Each number is 500 + 25 x the weight over its row's rms, rounded and kept within 0 to 999. Layers, rows and columns count from 0. Numbers have three digits each. The size before them is the row's rms in percent of the matrix's.

# layer 7 attention output, 64x64, rms 0.1, rows 0-63, columns 0-63
087:553547542462514473501494490498502515509477543545505470527506502525484497512435509504531479505514478529507461501514522495539537514482495496440476520512508518512483497493502470528510508496503555
096:522467535488464488486488512475506455489503559531512530519471486499522536479523501583507491508510491516496541506487487486499470517498491478434494469513490500481524490518478472485482497532475475
090:520525493471494496499529470554484520511501466495486517505545524444516488475493498470496494499536507497519452479483520508555545499461543523527466527523491503522474504471494486509527520482501543
114:481525532488493507476543496498488470506521478530516520466502481495538468501494520506456538466534458474517513478475540450547476533470508506514472491534459513536493502478498492480531529484490497
103:524531496526512493479495472524536493511518499548504478467511467536512508531470517463477530461539501512470503546553481498492483490466505488470546479498511495534481528480465523488529472535504492
079:491562504435517471524487504470467499483453485528474511532527546531498462467489504518497485506490500500490467493503465536482521506546523495523534530481511495506465543517494491499480476485516478
131:499524489513492483506455514520516513519479503472496435519535540506497484459525471551535479506448482522515500463499480555526503526488542512507488503490487483476494502536473470512473516460500498
104:503436524522505516482522484515488491494550515500494536479460486483566553475490522493480501452508507546489487484460497517477495490519524539523503501483522530453503485517518509517476469488492483
098:548503519499494475489533480473453523528485509518498561525535500431508490489459555496486507545513508517493529547496537468484469471504528508502535503488514491503506503495518515500486476525506504
101:472513488476491522544525573487483506530514510505520471480486475499433497499526521482544473504502473502454528502499516492511543487491483546517495495445491525490500473498501517510499529498484547
112:497515490495529530523480488525493537489474464501478511508529538502451472511473517450520529496515522532469523531503474509509498476531507497462510506492570495492530472520520501532464473552501513
098:508526519534478521524535507447529470470440490495553533525534501484528509498455488500501499567491504476521507532516507494477483506497461465496514486518494476524496536491493479474529500510523490
100:476501461506489569516522514508485501488531515513492529520460464555446544563494465464493502513499526474481521521497491501513520478502463502537511484504531521527515499494509506497511483531519481
072:501565495474552501466507498502461486554536480513528504455495484483462499542486508489479496509549503531459488509486499476502466509478444498464486497500502519484523487512533502493503523521503531
098:508520503471491458444486499528506454523533478492457469469484513496482460500556502509483562463525467510517471485445479517534491522479533490523511504510491498516491514515471479495498509483514496
090:503495495530497476525525489520529530483498528513478478546529452502475474454473502489540453499480546488461481484542440563496509486511493481514464520506522519496502499501503517496513519492523490
126:485444484589504568510509505498532505512528515488562496472507509512477498540510499489530491495526519511485497508482453538499484484492487503541486519485514504492501483488483511504505525499550488
112:496438515510495516473489476548498535544517487476467433480503511427502472460532540515486548492499480505495514479465511503497462518512529500508498492514519513501521507500497494507479473497479501
098:478475487452501446526462487472499576471472494467468492552486487527535495457472504516508477486481490484508486479509476539505536516501491513528482506500495484475494500523497491494482523446499499
095:412488493507529486493479486468512524462482438451472494490513522478530473499533485551458493521445535491532495505461505496508503500489511513532512494497513508497517490481507504506516508496488476
087:436502504489497512536529495475476510472504502493513499496499472489496480452505530523507472508472511526515496503506500555442487512541478483530482516491516471486493543527532494487476476448560501
073:476525517450507502515517512491481490475442458472495482503473538495536445499476515504500523482482521460459506510510473517507535475514519470497537548504514505521519479487524490476496528521468546
084:471501462520469491510463495442551491469487512521456516540543474556532484482523475509468463510450501499521507490509531493509532513505456513518471458498492500488493488487493518506506514487506477
101:515467476509515480503479483561553507471531531517472491516553519507486546482501512501503496475504543509485502518502492518469494463515535492552543511487507471511491538487508506484515464490540467
096:502500497532496545506484532442531444480496530517487490491508468525451543505537508485491518490499507499526529490538525470490496488497457504438482488510461522484524464504525530474508497517494496
097:465519513486516484489521490519443532533536456466502478472483486470512449441508511494512509495513463507528483527518501508467481513501509466496540528519498445510471523481507515479492513460518508
114:537487497478515457490489494438475522505459498474506498522473530495493521543495509537524478529466512537520543469502507517512501518516500523451479489481524509477510498544490469538474472492532464
092:531526499521534493519497494501516500479458480522528498514502545541480466564471476475519467488502501473480533524509518480512546481513490492477446516513542497517504477463474473498508489549500522
099:516550521449497453473485512471502444487444496510470492516513507485536509445512531565488505502496488466475533468524506523516514518521485492524473484517484531499499513512485500470510500477509491
097:521504486502522503486454518511512481501501526477535474504486523563494543550476450494523498483490554488535463507528487531480571472503528510496508531500524509505489530515475480512509484514493506
096:480415487535507528480513487540503503468548498487509538463469501458445553532555494470511500507527517494504483510517497517488523468521489500528477518508506512506505503497523492493502476507510497
102:500488515491490411507512527511499494531515524517513462471503472463460468504541516525524466494495491526477545468508472503512462510501513510480495475476481516471527469544499515515482494467491470
132:506544462486472490531486550459512460491502511489533494521481498574490483525523441504511461517498499498462529524534502470511514478508483511494517479470488481497465484469505551513506503502508509
109:541448476531491548530489512463561506507473559518541535516535492502479540509466535481522469504506530501498468504511468516498509480479495510495513503493512536490527481509506490509507512523462488
092:504471518510486512513536511509511535512529530555507529514498457501548512497444538465507517453518452490523496500513523464501467528472452470473489467519471486487509486489505492481504532486487498
106:522473514458489467478469494492515460464464526475454509513491528483484512503540503555477509518482542492514557517502557469484503468500492520485495469500490524516523506505495507493525477549493476
083:487471477477528476484511485521478538477512481492496551495452485491514516519474510449505520481554511466522490483519478544488517503545528484545505552472462464489511514500514492497487506468529511
088:498494465524536497469472515501505517537531492477520499490528553530552536514481453468496532478487482478488518536504552448515503486499499504485506497475536456531496491479522488520521500535516514
102:502480503508517507473471489539517493508507508470487458467508522508523498503518491490502497465482485512535507522507558442500508471454525531483526526527503524533472514468475524487537516553473547
107:545478543515544453487479520520489521530499496463538457484466546487542454487459519508530515471520468491501528497495524495506500523478506489463484508492489467509495485470461479501495521497492535
103:479474460541496580519512472515512512477518491539491517513556467525469509501488490446461530505509529523464471481509453516521496477490484487494481506481505505527485479478476509514508499532508491
106:490555478451476499533488538488513497513521511507483503501520514536513519495506456479483470503472517513531471536522494487448517448494536481505549526493495491504472517464512556506505484516475526
088:498504538554511486487543513457461477548509487509544493469517466455534480509479534514487516479510475505522489459488509489502486544515515473478465501530472458480480493488506499516487487467465510
108:444448460484476506527482518499492546511528461441468515498484491466505501465543506451508514495518481512480502532559506511473526496517508488480534520485488490504485519490516510469491499512504533
090:445466524533465531507511469506516526484526502504504524464477470497507467523527485524438514507495488531484515527473521481468443505492482511523522450461516481497485530504499500502506472498530466
103:534574505411465502493502498516476473479462475497470529531508528488484500484504483493490501523513498493515487488493490509515552512468547515480474523502482495482488496503463470500493519512467530
120:529456470511490502508455502532518541531493534510475495544538552495489520491504508504526495494478505485508449471467455548498537507473504504530491529505467521490497505518478476490494546488496538
096:462485487462471495503530493503493491428485474485477529524432475492508517480520467537477469532489524492508497498522509504499538488545556501479488518503517516483477528523497497525492456499485519
083:548458490527479505507520477481500489537503558520539494511442462495484531580493520545528467533507530500495524489508486502497497478515495498469484494490495480490509467514512504523484474501499471
098:511561511527489519554500520479493511517458489520504508509525492483485467489470499467512468560462485496479493530482534470481482530471472512478539490487502505470540479510521523501465541489475515
080:509507510491530483497514532471504522517498493474491503477507520478498540507485553464525501478521500510501441493504482529481566480508523532522509575468519487483478484460485476525493524493499542
087:525527521531448498519545464470518505527465509544529528510453489527522482548465475491491518547507480525495497510485495491465444515479503497479502496490530463525480514469482513526505486500504491
116:501571497503486552501487534509520472548480515523534486460524535508463477544524489470504503544503477465480500493493522479505499504472476499507495478480475533520509492471474498484533523537471526
092:484468504512509488504479485515506530485495500472471474531546509471470478438508487524506483515457493494491461461484504510507503518513508520582507487506476473503470516455476514499495533452510463
092:481552518476505456507481509449449481516489449458516478466416471525505473513534499502506509501512476485523473505493508483480505516503460504493472490516482471505493492500536498509503482478516470
117:474559489460460540518513470547479484504513471548492470515487465530517489468525479515492476485505510529493486453491507525515531504501514540519525462499496528490480532553507501524495488497473491
110:511494530491480536481556461508474476489506492541468529518494442457482520496479528467472522522525527468516499492492494496507472489514480469516498476553489510541504524499509484476535471534513473
089:498476484513567481448472452530488500461490478457521465465494545499489475537521474515485481495474475491485544530520521472532464492504521495513519494498502484532487502485495518485524488493540494
096:471477497552485479497497497502498509477500500470513509531510479485513493453513456563519482531468483494494511467482493515556482536486502516486485442485475493480517460551496492527490513472476467
086:490484491550501559528513506497520485466474515497499546487516520498503564525510508472510486516479517501505489518488517449485462479558478462473504487534524531512514505522546512486501483516488537
116:523494548447534462467496508523462494506501483501503495470447520472522515494493533506498526461516463518504516450466486483508483533518490511499488506510499526470526467523513520516459514445475493
097:494530519511533529462508488543462468504546507496510505454434468498486554496513494501510541491543502492492528487495524458524467487505460501468482498513492528515516478511536507471510505526515488
096:497521504505504494511488499434501514486467489510514496530538506516488432514472492494496507532476503483533481487483472533483485537513499450488503500532509489479566509542537468507455508477476475
121:515443490545515487476525499501505505495553500505480520506509476500576534481472506494454548455501479484508487539477519448497470509486483483505499488518493489525494513459488505482526501523512467